Weights of a small transformer language model: vocabulary 512, tied embeddings.
Each number is 128 + 32 x the weight over its row's rms, rounded and kept within 0 to 255. Layers, rows and columns count from 0. Numbers have three digits each. The size before them is the row's rms in percent of the matrix's.

# v: layer 4 attention value, 64x256, rms 0.0334, rows 50-63, columns 64-127
# o: layer 4 attention output (transposed), 384x256, rms 0.0414, rows 50-63,114-127,178-191,242-255,306-319,370-383, columns 64-127
# gate: layer 4 MLP gate, 512x256, rms 0.0478, rows 0-33, columns 64-127
# up: layer 4 MLP up, 512x256, rms 0.0477, rows 0-33, columns 64-127
# down: layer 4 MLP down (transposed), 512x256, rms 0.0478, rows 0-33, columns 64-127
v50 104:115122105110142120140131156117126124178098104086073114107118133131104109109126119114161149125109064144122206147165107166127150122165110208112107102121133154119128201094169142112135122127154163
o50 116:080124209143129113140086165150153109114148132140068084122110104137118141126162157128175131132161156106071130157169098076167148119112138072138127099121196138170134082116118080122119074115080062
o114 111:179146116075140106101120076141126117138151116102099128096134161120109113145129167082091064103126190209145133151115132055174135116141107156118066145129137167193147095145165140074123107122102149
o178 091:128161153149085146111123145153104116114168120101203110107167094151157099100086073123130099146109073109181138107121109173098118176112169143121179112105123113063151105121144121175091134146115117
o242 083:118119126156097112100125142094112115133118174087131150135098171139126177145115123164189147158176126103024113180116102086146163141156156127118151113172154088160176122112076140138085161105111158
o306 098:150089092126132108166138106142129148162093130181113133177135159117153158122168161083192115076112116149114104131124139162089112105121091080110134187167082162106043163116131180152140152128123156
o370 098:137126136168160177123169102127137151100146116185193181095095101091094136126090125220089131156107125103162076106158142174094094121149112125090148108108163178124154135090112072124149186109122104
v51 097:124073129132077059072166156115112144106112113165157132092122121210055163137121129138094147165179132085166133116085118144156108215095098132144151119094103143092083143144163106077136142163099118
o51 103:113038163135096097091073150142155110176167120115063181166169124105107158132079106179184128159134142130136101114156084080146098123177153088115115163134140090135099085154121181083167120144141153
o115 103:133108134120136120167092140126072156103162124148134115139130136113172209116118146135101127139184183084074146141107129128083144133136124121183116166199091157137136114163184112148151118153164153
o179 106:120184116127148141120127046110085127103134150087166144103125141156109000111135082085170104129188124188119138174125185086119106070103129179162092151083119127169147092106107114139130136168205136
o243 082:149122157120151107104160123122123159086100140168143088126186095124186129104128112114138135113066089115119104118197150156097145111148119173156114110108177111131184148103126105127046109078107103
o307 101:109109108188163158125119142127136101160080144132221120092090162148139176153124191143121116066121110101126116064128183109123108151135077106175173097142136149106066226149082145144140121141142094
o371 104:174160147090140148154124164134188123141126081126123150186101084140132100121136095144120173150020114124107159083094058067195164090121154142113174100104098133142141085126109129129125134135162077
v52 104:087112108151098148148161081155109110114135180153144167122161164118093112140145141066023116124150116104137157075111118190128108087133127161156120113206112063070119144111143109142092077142119156
o52 111:186186136105127183115127163059155081124170145105109103146110194117127105097140135139091102140117093160107157125144174116146122209092096116122098121118157118065113105186175125123070169166108096
o116 112:106114111125189072118097159158186135154123085130129087188070146185167124072117092108117123112142079142108077127169098103111142127141164181116081132140164143111139146124100155109195143048152112
o180 099:082100091101087116135152119148104106161107158098117114090142081151104063087132109158104129131117071126123154188100107172129062000162092075075117152116124137151151164147127088172102092134153171
o244 089:120145106141118112180189093126090124121071153098133114150174148076098165203079162151130168134164148133176163087168116137130144103112150078103204152139112074163161110098131112075183116116130132
o308 102:122054116133099145113115169102159187127202093106125070155118092111134184173143111145147136128106176181171098114134130139181175152169190140116165129089180102127110132098172155132114096152090101
o372 100:130170181173102086086105089084184076069170107132108157095176132163128118174124100106111162184108140162081128156158137107125190222176084140116073118069114161129137120151094121126135112144099119
v53 102:059157090158139096136056190160159117127151100146100119148164194133163117106071119121141135101153171124136106164088162093144052104153118160122150119137196118148149116147092165108068137119135176
o53 095:097140085095103119181116169134139151087115131099134050144095096095156131135130120122211159110135105108154144179189197122105143110108101137099113135112130080142185151130113142140104115179129095
o117 099:192127121117115140125198126167108119076140144125156119171139080125117237089119103189146095124136172145078078137107153165148110137154139086123137176187109166173096132192096122172118116095167095
o181 088:108121144090101171109061166108105087152126123097178181179138125125151108175121147120085166117135069175135139151121105186143143136131102149086127123147115104110069125118161104064107165104065158
o245 091:115197078137158137135101146147137165203159064156104137183112109129081063132154115080125100148126106130164158120140039134156130100143131151115138142098108174171137123092169093184144130081165091
o309 101:128184127138127152140106125156165117113143123138132136111078137112175179134130105145087152133157146116057129082129118133076140117152062115142072113037123145119131120096117068051126129181115148
o373 115:158090112095096120109143109169124128080114197104095133087135161146123099167137148124150104159130149088127215161108157112103093177115167118115117096111120152071082112121088113161115126108118168
v54 101:114155088152083152185186146142126130118135108131123056072094163100082111117086078128136125152078149170103059135140115162100174175101166089125140135089124070107135082112131133107103179164151163
o54 113:091180066122159110102113116078149042142137136141140145117151167142189095180129177148083081169152072057114134116163169149072156128148094156082089095118127116121114141117162115116212097127082099
o118 106:136098120095153152119102097183146112101167124119097133167094074129104109165110121127130087087128170139152080145200151102172147171159118139130169145149140123197123148149148106137133124100140099
o182 092:170131148185126127184073138117121109094102126110130155121126124073117154102101159157112101155109106116134124100123141067066125081165144115145146078095153126109143079091114130127055170130127123
o246 090:171115130109119138138099179156130120146058101143163061170144145112173109046180205081129190126160083044162127131074047110145092134106133074042153135128085110150111164172063108149130134126099142
o310 095:211093100193157041099122135130072201127149144120100161150099145119114103122160079141139125168125115164153100114097126148106100086116157138146157141123172072138102128144161163122154127104182116
o374 101:076112162148093163088160184103094166133104110100063131156140131121118117141107081094131098134113156151103118087154168135112146141121163099167097111106138185101068142110051091092138113140106124
v55 101:113164156146149154149119100165175118096089115102072168102097115105109123176171102111131143164190131104194137104106092113122121102170125178097099117138132086125137090084190087115133138120057118
o55 111:110084087146156148120137113104137123179150121145090115114152133142167163116144137163131072091061112134083096129166158069132138106126147116140100145086106146171104079079146141077180177182132178
o119 098:129129158102135171113122098169094103123086088136110140084056166045110154128078117187142093121096084140100152146079072125139092126141143092138088131173101088107136123132081070131070175166147118
o183 095:154109138111122057080115157130106085195167183153141124187130124142134168117196171116070211102131105165138124142124135136115159116062111124132073129111146163144135135187122112158107127132174144
o247 085:147133156087066119131138125123154126174179152093138085157197078128098175100119097085142135174125150108119123168134149125125169145119088135167153133148167165106146191123157173185157148040090145
o311 094:119119130156081139153151136124086125130127133088187117147138115110102101088158098153147125147135163096037184151151084162145119141125092146099192117102153119113140113180105134147081114161140157
o375 106:162116103111137119166091174150106151056110146151112123114173134185158071164117146169120075142137153113221075134117135131073126171142163151129095092079133122132120145086130125071104120107098115
v56 106:154156084143057174105105114059153097158144189146159108081117073149169121088101107128174122161126174091141092102152150157179090059147145158113080071085145110143155178113085153050162113128156167
o56 103:102116182118158112114089125159095126084113133185096099146137099178120113116183101149143177047145159185160132176145046107066079126125096112138131120151120154160147082170148134168091156129143153
o120 104:099127102145134115128173119093151117107148115107064042129129067108168136107141125169159109156107040149063123125092171164154141190108143096125115155134075152156104148167104107167120119110142140
o184 099:157117106135144141163101168073100131141158124122151148145109113128098150089146142110118096104151141186133181138109115110106097120162165127136126137117078144115175027108130060181083115129116114
o248 097:078170147112123147109164114234130127172104123139155137127173119147101103150105113136150098142124074093164160082141156107121134109127125140148114132170168160123172171087191124115135134125083069
o312 104:133065125169159089130123134114174127148107145099174175092111140083103175136139136102180151184091182171139125141182166116142148175126111157112178124168123094092062127177073162061133162132122166
o376 113:130105190124140055082089146116125150153065125109160072123092152131162138113133150119120101087145087152095062172133104156109126060095101107144155094088137063152147112111107145127190109089129096
v57 095:169133142087100122128215093134102146149105144060106093120113111143156166158150216171158158104106103130110114129161110155172097147068090183182125149107138159121101209135119101090112143132154107
o57 099:104144164077128109129139102104139117158191134083124148098140150132180106108097110121134145148164082144128136148129114067147116103154109073134150119151113103126106112067148159148086086063149059
o121 106:106114196190104189182140177140137192128125177147174152159142161102141121135072093106100117120137131151122171137089182051166162135086165110107135110133078171110153141151120096100035123103094120
o185 097:081085107135158104069126109156108145097150133091094119146148102175086135174153093199137181099117156148147109106059132171113067155123096093131139104125094158128127185121096131159129085121144112
o249 088:113156113122142161201092116126160105180084111118098114059174098172124115076087106114122172117107155089159120151146140124097089075095131132131158098081192134093149130182132124146135150157117087
o313 103:192144098120129120135100133124153109091136045181107066108162133134113163127116105171095107151136177103090192159074128110124131102112091182124097094202155152151187100115197115122127131160131184
o377 093:098124131167117106094144158138132118152157154130121182127057142106114145082145107092138078151129085088146078107185089123133136095179139098082083144127072126138117161086116121152108174124128177
v58 103:121148157163141133116121148130079108108159138098055158126102120132118113184073126171124176148196111149093155114133057084115064137164094112168136132113094094171121169119136109176126119111154132
o58 103:127099117135157136102124066084129178125154179166155075142155102157112145094111094131074130083156080073084119141107101134190144099133106128136092092107171089087110118145192128084150114103135120
o122 105:167052194142072115111132123141154161165148096125111114188037149156136159152148145117100121149112118140107161168090156135099164126084157091099139132140112136102134173189095147161153127069154080
o186 094:092166137100137119141081097170096121154144138151143138164203094182144122162166161096154085116126140134105169118143099161147141150133092172177074093187104151119154144097132136106105115153100174
o250 094:147139124110101150161168203113135080102124138150141159117125116096139086085107129133141170125070187134148092099141154164109142138094127183123181126134178168107132083109167125103093172129127147
o314 110:137173117131076135154129141121147084069134110094142150140173142065120084136161128126144103139092135133143137137157100158153099118171206138144141139099101141185161151138157156156169145130165112
o378 106:165111122098202095065127129140132157177095134160117126092092095129121153036121145166145113141128087135097161182124103107119145111146074148114131143094125165141080168149105132170075108139093142
v59 099:120192152125109117139159159153179124080174103186125081082088147166088118131118204149170144097106164165127092168176142129114128135122096131106122147082063128194111165098151123179101147150136155
o59 107:071134158093197081199115096127161157138191153035118131138149134157085141133115108139166182123142077136201146143184182102111127131162184176088112164132145129070116145110094094116168069168110068
o123 108:129115147145141160082137058107154092074128127100160143139166069063127114140172059114153136157114117103165161132099212137141065145128093082156073114156141120074143152104146095165134153155126113
o187 087:122138152101061074123122148169142098191116110133087096118147094145134098056093152138102170135136040159085143033092073102152155146106140098145164118130144055125093132157110104121047174165112128
o251 091:100045112081154133128093128134132155160066060114139127153118102102127106134172100156089103098135173091148161102102106078168127099097109123118135144115112132156152106139150177118099176092171171
o315 103:148168116128129144164109161167107192115139151168067129193119151093140136152072171061138133116151136096093119130124085154046174150127069147100199119118178176134192097149157102137152117102129167
o379 098:162168104123074114173128191106098092150106130155200160081123180142137162101092135154114067175108156118117083168194161109160100151143132125152111149097122133170085160132097205129106099104108092
v60 093:084120091151161095149140103123111118144152130092156150121150155195156152131133167105144127170145085182172109130088175148075143146168113138127143140167119149083109084122160125141139106142128133
o60 100:142156112118132097116094145074094145093138181142075103158117106120078096171114134168096124141104159072099170112153051167152132104139073090235170125116102087113132140143125083103158113084134115
o124 106:139089150139147197131085120145119187132124127152136059063144168105130129126035092108116147091082131130157180107142113075094147128095121173108078078143130136148120093083095142122174113180150121
o188 104:135199130149113069121117131118101112106147104108177137095127123153107087118119123107109152073182150083075150139152138105093145087158131091134121175103114154122123091148091173135166136138029096
o252 096:180163106145108098114135114092111144152110114111207144098108152085130133084157111162107151132040090162151125152118183154187082149105165182130137154091062100092178148117149136164145157113134094
o316 099:082151144141125218156139162084160133139088177121112117162134066143096104163175183133109108141226126173157121166106105120102153168118210119088149094168146168191178152177127147122071155101173155
o380 099:076186134082093123220085118176138134189137131172114132179093160142139166112100140137134073207064187119135060123095117124160087087111134166129130134144172095147092136133117047086130160121098185
v61 101:170119174155152103154196150126138128116092128188111125152092146102151060142090141124138164199013164123157143137135167113204124082091109146190112170119125145138097134080181131184148120134105136
o61 103:121132033166192093078180167165098184164140110105144179123077134133160168128095102173120162128130123111127132113186102088091120147118181109111082126122135135067164166162152128168114165139099085
o125 101:130187090124119124133083135026084148128087132067130083134090058147137160187209080128106118068128119111097153149071139160104139141165148129135162126146142075213139069122147139136161078133138134
o189 099:111136178113107149140147082166135159098125127203106118132127160127103146093157164138104104127103116097142137154150144178080119109151146095102108160152173105097122051112093133082184121106106144
o253 085:134090111136081170150131051161147103102126121101165116111096112216104089110122152125113160146178106103111087113207094128098073148129095145135127107076110120099097093144107139033121150138089095
o317 100:109139081091138131091133160094130095085179147184096120142155183092203095094158143084111122160121109123116083086028144091153098138141140135120141150119131156154111158128142100122073101125170177
o381 104:098135123114114160167134148146131147148122132097126162216111167119123121173139124159128116110098108161073113170035117078120168100123097074096175110129104162125148120113139094124134138134171123
v62 094:144172155072142112149065187136111097058169117165111108119112116149117151108115178098166158107199156147070109137076100174085148166158173150142064166152143151147175086104112132119136145177101168
o62 096:129099159170108150113126096142122068131130118207172135110136187095124120067160160114111156139119128124115113186134115130053193107116059080075160150143124176112095098155119131092150201067174136
o126 098:134039174101188124124119159101179173127127198121125167137162163006115150169128101093142177127131093091077124099127144111161147149118108140147144123108070131092161086128146140135117141158105162
o190 101:098146133088139152111110115156152102159112126132077168144077075141151142174174084194072108134138127141179150133175134149145076120166144103092103125106119116159107159076193116152043083093112150
o254 092:115119098123139099129104078106140148110117127060195150164106087189129156123107108130098099075150076086155121083085140134129110158116108153167117164191186172123059167143120137151140119107119069
o318 101:099150139085175138106153061108163137160112141081105067140126126158173125103067137159120205115113160133178147092082167142130134100148170096083170121165089110154167149134102122123155107144138123
o382 114:187125107140117066168187199156109128094152088206159068142159172141037076091119148121125139138085141072117174056206127121084161143111161166082120119098106135147120167139110138118121176160107136
v63 096:078138196108163080132146119061071143153145108109190208164170062194164084107128138146175074151105128132106114155060129110111119191104078137130118147070090120148081132066135129124084143113095131
o63 101:135120139104166145136156099073139179181089145127111165102146137151056069142106084124134141139106105117172179151136154126082130147127148066128128188237148139159192110164176152164137093073119169
o127 109:138120125114178125090155168081161141109132119121115121159158087129157098156112101156107099102154117045147144089147144144132169158129143153100159100092094160112085121088157122133072093109126115
o191 091:155030082110110096088055153131087131129126163119102166157154120092142140133130186114101171131159094143096149087083101073148119145182095121067132109096111109089182096125159155120102106137158074
o255 092:107171104174104154111065081174168105120158142118104059107075160120103179124136144076134144160147115177166158223072106099167147095120110120154100140114137104128132194167113081169162151116143203
o319 097:113176159167129169093128125159100121163082147135140081139121114144119047120134138129122094119123187153113058103133113118100103133109132091152099091173145126170065133177091060073130157144134149
o383 103:191170128129113166155160129128103110157152123181129137106101084164126078166178086124133146076124079160075115130171115145133154090141159108143084108160115184127168134047115163171112164160096075
gate0 104:133140140042142107150138123119101116160144115077088124110107090132113101147120119163145177110154108139210199173103143150144159095097189163118153174144113089157168149160174166100119081174088089
up0 109:119166104121099060153194137150128170073180090154144129174067128114147086091141168199123141126182170136151082126177137125089145117183097125111128081090138183084094168149119155130123144143096151
down0 107:142085090156075075141144131149133182155092095134143126131089095105134146102178156145142143137116116124073080132155088074101114112130127119116165152100157087096063178131173092097067160167139150
gate1 107:085148162151099172163141149085119068161099138174070150143087137187104120138091097171173123129134133112108132133088149098072165158099091200105132119172122120123099160134158133117099131189077150
up1 104:191128143090174129164113126150139120123099118090132163145115104175160122117144102180092166138085059164170108096122204209096152098132155156174165075139153129142114131167200122168160082109125118
down1 103:154118135134133119161136113174128125124154118119097157127212078146054126077166143186098093163136128139144132119138172139100152167098092140148079134103109134109133165130185192124123096074131111
gate2 101:096080144079113107128121147158163141099110109119059058123138139114141140160119182086178119080126125145137130139187136121061116147094138094126126128161205142104168126134154158124146088130113106
up2 096:091149132128123138104029126165096070177108166141096142122130146120146148161142155137105238121142134151117131056117118161099158133130143138165132112075080082130108144085097086105129110165141188
down2 102:104155151127111151149100095180066115136135121145080145157139178099126062154109109123125103123031131219151135002087120122129148103110127127121153150128183133165082137129118089135101106174157150
gate3 099:139154117049126154135171177140145079162086171147122153151106152148091101121075121096134162143179157131090199101130114148176149086189153103134098164167122089121162106160118076106168141156117208
up3 104:171140147144134125132098111206146192136157113117088161164164148059146130119152179113161121129092068129090105146078144144062138128116103130127077146174123209131137134062162090127111127158160118
down3 100:105096115077133125138130097102085133104133167158106093133139104146173163138093174107128149123154125146143137118154072046179165149132147135088097155159109106151104143144143167170156138110170098
gate4 109:165150183083144102133179111177153168159130107121071105143153082118095170104102128138125124077084124155145156161054070135127167121124095160114159060152117123146091194168075152141117083169126125
up4 106:081120175172090107129122134095116102132071186154098111127187110156087119115168087137131093118121167156067138099184160133138132160131106199073135136108146112151055184196168053113139118090126133
down4 100:099088105110105100119121133170161114185165106088123078117096116135123089137105146130227141125123136120120112187117125164173110142153161134054144074191148091077138090158153200192115169195120174
gate5 102:190151184104140094092119113121093038176094162143124084126152103158175178146141163086137077137137135148191144134114126095143130047123118148087167113134122146119120166126152082108128156093106061
up5 100:109108125110112122130158087093140084174140149107093126144120134154144157146133136094176095150106124148115147095151082128159118112126162071158163184083099171125185164116089152145126141119176114
down5 100:115121131191094084076123107105144159097136036136129137105098175171137092104137101152157130150193135140130155163147098120158163158136067105159170147090131084107147152145139173110145160163136159
gate6 102:088150184177171158106106148135089110157095119130149104143118141153052165176134150097119102112121136129119175164124150104175147125092138132133114114117171078166137129126150192143074160145113134
up6 099:115096154132110184079115158129124108091136124164151128116164120151128109111121124087113119147138153073092094130095143142177180136154172121171150132178113128139140175177071134089121177146145126
down6 103:115056154077132102103066201181103135147145056165175109116114135090156095075081116085066111132099131127155160112135142152182116118158125124121109164136091148107130112121118099143124122140131108
gate7 103:159151179111130118152076138140101175108152155103073073124159115148146131167148108149172172102161173094085147082138117166125151067155172172184133133116085108127118108139106174108150152125152118
up7 096:116101096086178116166155094150104124103133095133129127141150114125078089113159142079117134123104081172168143140099134134110113112141101119071130105088141129075081147168062104130122118141145141
down7 100:128154078070118077137130113120064134085178140106129144136176173151077049104119108131176164157079147123087114152097097082075149109136102139134122119104136135088072085112157086101130100126152118
gate8 092:185125191057090164105121137113141173140147074140112055115088182112089184127185196194119075154122088119098087119113160143088136149111163146169100109120129136168127099101135130168151086120180157
up8 093:112148083110108137080118099115151140102118119143105095092181093110154116131131103095142179068093122103123086139094156107177067138143139070110104079091182150132159124162114077115115173137105131
down8 094:132144121135126112158147201126183193149162131156109170151089120126117134178139143133112110090137100191111150174135176139054118119091043130142134179191134128111153146089179204136106116129133165
gate9 103:092124098101103068135150128141166159188122084118144116132071113163183199159132119143136073212067096122099122146120149127080112086158134141194161104131127131104105193161100188191078112157115150
up9 100:145096140168119152146087181121126117149113123156144098132171107056149089127122091127137147168199148102107105129128137143176171058139167042129139102149126064101128147105091166117159167115122141
down9 104:094130138128155122174090131092127121126152090139142137141114126082122137127130149185113113154129145201159086085091148185155066124152148125118082093059102112103190120096141096151075163164081142
gate10 104:132150092122125154101187092103114073078094091140147102103104112158130132139064169154110160090102124205080121152110139163111136140106071073161102173185153142085150117094116179107153137151088135
up10 106:150127157159189176083166152118179117133146142144115133138130158113082136175153147119213080104042090084133113172133120113140109132188143178124112118070099164151128159120159149127154060155200111
down10 101:132106127152086091116176044154069133204128128103163094102098175067127128093165139090167108161174079134088164118173074118093091108177136121095092133121159149092143077107132141115104118170105145
gate11 101:142123143159108133117139138119121153077136141161136113158107098070073111107100104069131161161132124158142040088115144085163133128103172129137144145107113109130105107154119081122115118119151145
up11 096:147177086201135169130139093113134114167128086086129097109158115185177111124176155118122103158096121093144130139167123096185123132096124163116147102136090132103130112049107146119117118120141151
down11 100:094076179097078135170111152119090112094142099166105123158125151102140147127127135163145190154075108161133156131070154136113139200112157100193115164154119125142130106187168091107111084125069135
gate12 099:110108122109133082114087118176135154079133112141042121176116112103082110133150173137141136103082132070125143126088144185156108067073089064091148109153060111097171100128125193165089115119108175
up12 100:150138119093133097173131141174139050100154143085157151153134110137117154078158133114183188140110091114126140136090164083081136147133164136134131128207095125043127108191057132152148142152095177
down12 100:098124146110086132152099117100137155126124160174146110102036144130118089130093109136127133092153125163078142100141109159126138203150147115176146151049106145124136139135176078141148077096078128
gate13 093:149126110115099077120149136168065109085166082070114156105168180087161169140158190096139109105171113110105125148188131115139135122105110128115152138097126135133126080186166127100142139116096107
up13 095:139156119132119148135118122107131035187148116108134115112131122125171126091185122118119139108098142159193149165124157140149171140124082109097115119156135167126123132191131164154153115084122137
down13 097:127093077189073108062103124084112134149142134144132140157142050223124127171119156153089136198132111117123129154164118073171089145104138124120132118149147055179120176163146196149185168075147159
gate14 098:097071188134066145124142143109128123170140113139134051133116122135149104127115162105132137151090092176177105163069157045150126137134085120065111125076145116109120095141127163166166123139131123
up14 097:135193095119113116117098087090129149178125180171140150085151158079130116112058138151050155150117182175166122114140110088121102153158144155123099147129157149159132109146133156151118193137101085
down14 098:099151127153104137102122147081063112103146156118056177095117090128136141129114147164106108054111109144186156159148131179170087104057129140073166103209134076160154114146138099094134095214125140
gate15 102:127163131086151117065130081128141177171174130146210091132089096072114076154143114101170105176080172172144099133133126084135061090103146177087083125078120117166090171052138154196118126116095172
up15 104:133121156150132133151113131178114075180099098151106149141085094124160180110144159144106132134154124169118120120127150153153137044098072145135227182096096139109155079172133071101139172107196106
down15 104:157144091093136115094168091108155102091068155091162075065147178104143160124108088100112193132164133164139136086121146176098141125094171094088108144105132088111097115115112102158144115116117116
gate16 099:066113149155135152162151146100170095148104175091123122096136127139148095106103088132124136144187132096116113081143099097093092120091166119132074174087066161148155174143096109161185090149110144
up16 099:048107101103126188170108107148179139138117231165073125124115087145126162141119131207105153147156085062075139131100039164143149163119165075158102110122132121148136126079079151138098129122163126
down16 097:124173179108142170154152152079164171130126130102110114155161135116081162174164142142143122173045130133109091127133143060082051140145109127093144071139083145162143114089156139172119095168162157
gate17 104:114126077154171109192151126130151118158078183121087156178086125151166123084125097162134094141101129121162100087139130149117125177094128092100175095165118181200168148103136094139121124131125112
up17 098:110159118161141109127146135069147183177074109131195112193123154157121150101123131203116140213180203158121150103152139127117129173105129121131138160106136223094139111071089156138127159149158192
down17 103:123080096045127136131126164176145132108102057162107120153115101074144172195077151136057124086116158118087094099100146165183115171124133096130128208117060183158129112113197115105117140098138084
gate18 095:132203168076145088201103170076151156154151130124091146168133113112081106142150105127141111109130141118125116126065108071100145152076190148119141114182115124109189105117117116128102096139094087
up18 102:119161138146120123132138175154132158116066114137123142116136098132125065188124104135105111167197129089150167154128180179161128137090099151094129142142101113147160136194052102076145115144082153
down18 103:127106132196125148166126071121121128127132137146163197183185115103087114124146111096069088143160145167115140083149089172101129212115161100124108116144120090146175193103086108178153127155132132
gate19 098:092117175114132085196108153094161145074151075145152090120129093140074113160123125115187121070094099128086126119148117114144121140124205147217098088150150143156142068141141116099171135138121141
up19 100:061181134141177129121135127161104141101123137067168136159159141114159119145140114090155108058222154124111088119098121110136105170107141102143074138144171110102135197105087130169128139086142137
down19 100:088142088112155130182148144074163093096115136146136123165192138157110164102089073143125134153096148171176137134103110120099167135102145121138143083154131096124179163110133152106075141140067111
gate20 101:161145102120122154117151185015144123116121141119064111156074136113120078187154129124107089161128167109196139104135104054126120144139106141152114131077162137099124158088157102127140111167146103
up20 109:080097107074128131148153133135121122110150134131057158063150162127132123118111123186137054094135144076149163111128114082176206084088121115146148150036141154045118139073109179076171121175106112
down20 102:089114101087091126093139095116109115155163052131201094104135174110094102162149144122126113142119095155125124103085117165112093139132097081159203093191164154179133134140129098133207099077122148
gate21 100:120120114127136170176207080111091136102140105119117111123074172120130151111132168154075176142148110091114097177092123101133119160105138116099114093065116088106160148162125095065137179080123203
up21 101:149181132100175116089134134118098127100124126091110109155150121150114144116051164058068125139162176151205104143119118114116138104162176129176119100121159160100076115168113096186101161128107157
down21 101:162165084143195146124122151052113135142117150125094183099187111130088069108140097144178106114123151150162124111181154104127162126144125160161112083140136082153127180165150152127110125124124132
gate22 104:159118105183110134133143107083106103151036189115163204130098133053163242145125095129136126154089128114054148127083188174141159123099108134134135135133174154089119137182059131167144132098136093
up22 107:177098163159123108151154086076120087156130158159144081152125176135111198113137093098101115103113136125142131158107175087103145136108107139123157127140168121134156145148083103112110097131129119
down22 105:103133151127157118082139133116094111190130145154154150097153161130117064093140141109196090135143093148125150087109095091111120135136155132150126144130123114127166146156166133173097179169150070
gate23 100:168114122176092100160101146186148120094145121112175153149126126107102078175106139104145136113091175129139121081125070150112185142129115133117115085180124155151099073113134150129056070134111161
up23 101:112119112141168166120086136119098079121050173143116100092147157125163184126184115126115102104203121118181108131137156115154141242130098073146160130151115157155109178164141115079116103116131154
down23 102:190071131121172114093128096149111100083138152084203164128134152113152096146159060170183082103139106096082171146130072167034131199136152173152137165128098114135102141089107157099130137081144131
gate24 101:090088134187127144102165115102093068107100116130055085143180115124143173132191149193102113149084160153120116090204129111118113118145160142127208159162108160097114180139075134124116123103139169
up24 089:089145122154114150133090063135100101112178132142177131082149115112145175133083147131125098075106142149103110112219064158108165131054155131099206158112149151171107159122109123147135096141107149
down24 097:106204128081141136141093108115092139124154073162128145161113116150149137158174149155127092125118135118057107201090182151042161102181130092154089128135193178170145085110175128112137111147088173
gate25 103:104098156120087108115106133112152121170160071155131146077109164137084128134117087075090089126152187159121112104147127192088159107061133143145136137136153164089131158116144159116188138111135086
up25 100:082144122112129148103150102154078055090142161115169124095121089114135102159173089092150153147131094153168111152128187146122114089151133151093177133095128103137123120110141146118173123135123133
down25 098:116102079141091077172126121086106089135056109153091113176145124138151115163215152152130119180159076058134117125129130109144159103115068129110135179175168156115157154114131105106117068080139143
gate26 098:157155077088162109087092138132106134150109071122102144218104152103113137196110167137167128132183155113160111119110126177112137095107138093117137201131180122111056120148135071128157158125120110
up26 097:086147090126111140081156148186102101182153132140151220192131126142154086159101118140134194097121123116178172122149100138056115144119143067147133159122107144149182145131108092128133082083083149
down26 098:148135110156145152155091071100151190156174149144135130109125174121083152156151090087084147053152149148148087123101106061106116134168150175162081119075168128143171151161167140177093097144073102
gate27 096:104152173099152112098109151164113158153095138164124117029178166067145101135111109158104123155103128158092101098141133146156127157105141166113163114221157128133123113127132067072082166182126108
up27 102:157177116101227140161180154159125135189140100114130178134112148081162095088104129177113168165124156114147138132141169160129140145153112149181118072188140146121101098134104158117095112111103118
down27 100:131140183116097118069145182099198075098097094151102099140146128131076156110150217158181130183061066059111121120146131122092114148169180160179107149119103116139186091130095100179169081145147156
gate28 102:162137126124146168100096204113112171084172050138109171144093188160146198090142126199095174070106149167173124149208132188107115137160185100133085149123147150148126121160162104149146115100142139
up28 099:163086140118114129134118123121159116144115152110145081183158080137106116102182098154062113128130148107125144153091062110127103140184123073131155094118153097140163151100078096126142172094159097
down28 101:184114100096129148097090169121150138097143173161067093124112153164163112162189163090109157160118095131126105166149105133168144214067184093132165122119155148131147128157116068123157125129174188
gate29 102:134107144135177075112146160120128103124092119160168117102103143128137139133053113165125105124090132157064165158143161115074131145117077134106123096187069172157160116037122157170120160160102146
up29 103:081166177167153128144155111129110126111134120163067156132065098114108084188132128120154174118187102147161106093167151114120112132165098127116108130156104108124071098088136126152158136179091097
down29 100:157122135106106127102092152136108128137156099106110114149102136134125157108111102164128138150130116145169108078086161148089046151166198151132113143196137098121179129107095164139143160134106184
gate30 097:133123118105097144170142169138071132172153124113074140131156133130147176163093063129148108094156098079144125095109067191147106089147155092127118131106112116125127137204110112102100147139134105
up30 093:161131137122118143075119081117129186141142110160088103156098082105139149137058134111075122137147073117086131101133139142170128111083113022147108108132112096136121215158179167068126085070144084
down30 099:172119154110145142100110118111119122120158136109067135097162149071138108107147189123141121118139188111178140155187196126125200064096098136092060099057084138063131189111136126100155077108116133
gate31 101:148216099138136104174105108092113094158062127100133131120199123120131142164127112101088132126098137152116145110145155103156110083129153159082099221133144084140101128073138125078163158153117118
up31 100:168093113118108119172119127151113095107123122178159177050201130146140123076138125179090147083136091069178143112143165157133103117113206133093100112129100083142117161163147113123127092130120151
down31 096:180123192113168194117115154087157154115130114133107102188107156103104174150099155111119183173143128168116126167088172120128149143163128128140156114129119146126095141129084093109134162064140093
gate32 100:179073126101152135108089151169123129111152118240102105125137105163104133080096144142142074149161152143071129132127135114097133155103092134138119160054119066122109190120158061128135146066163116
up32 102:107113157115118130169162142187135153093119121109066205133139138172181068119174118128178127141150117091159145154105148147102094157109172096107172046114129168110080185118128081125070151122129125
down32 101:131132084155099149171102087133074131160093153060118176107110126138148134181204047101144062101136145106078159096196170166141133105110074120157140131164131125146068144085104150070078075143142138
gate33 098:154124089157065102111122090088147204131113103118076109145105155149119153184123090172164143169109139139120140057108178061149137124175170113145118165192110116158122129061087098137182166130131209
up33 095:141158177127126098087065207110115104160107102122114141182124094101135075148115185127120195157207076132118118158123084184141120167085185146168109180114184115141161122151083129150116157126061082
down33 101:092118129147092186103109152156101157101109149171153157123115091129160103173137185166113019092114105096203184096128145067121123154166055140147139106152158136115159126104095128144103122139148112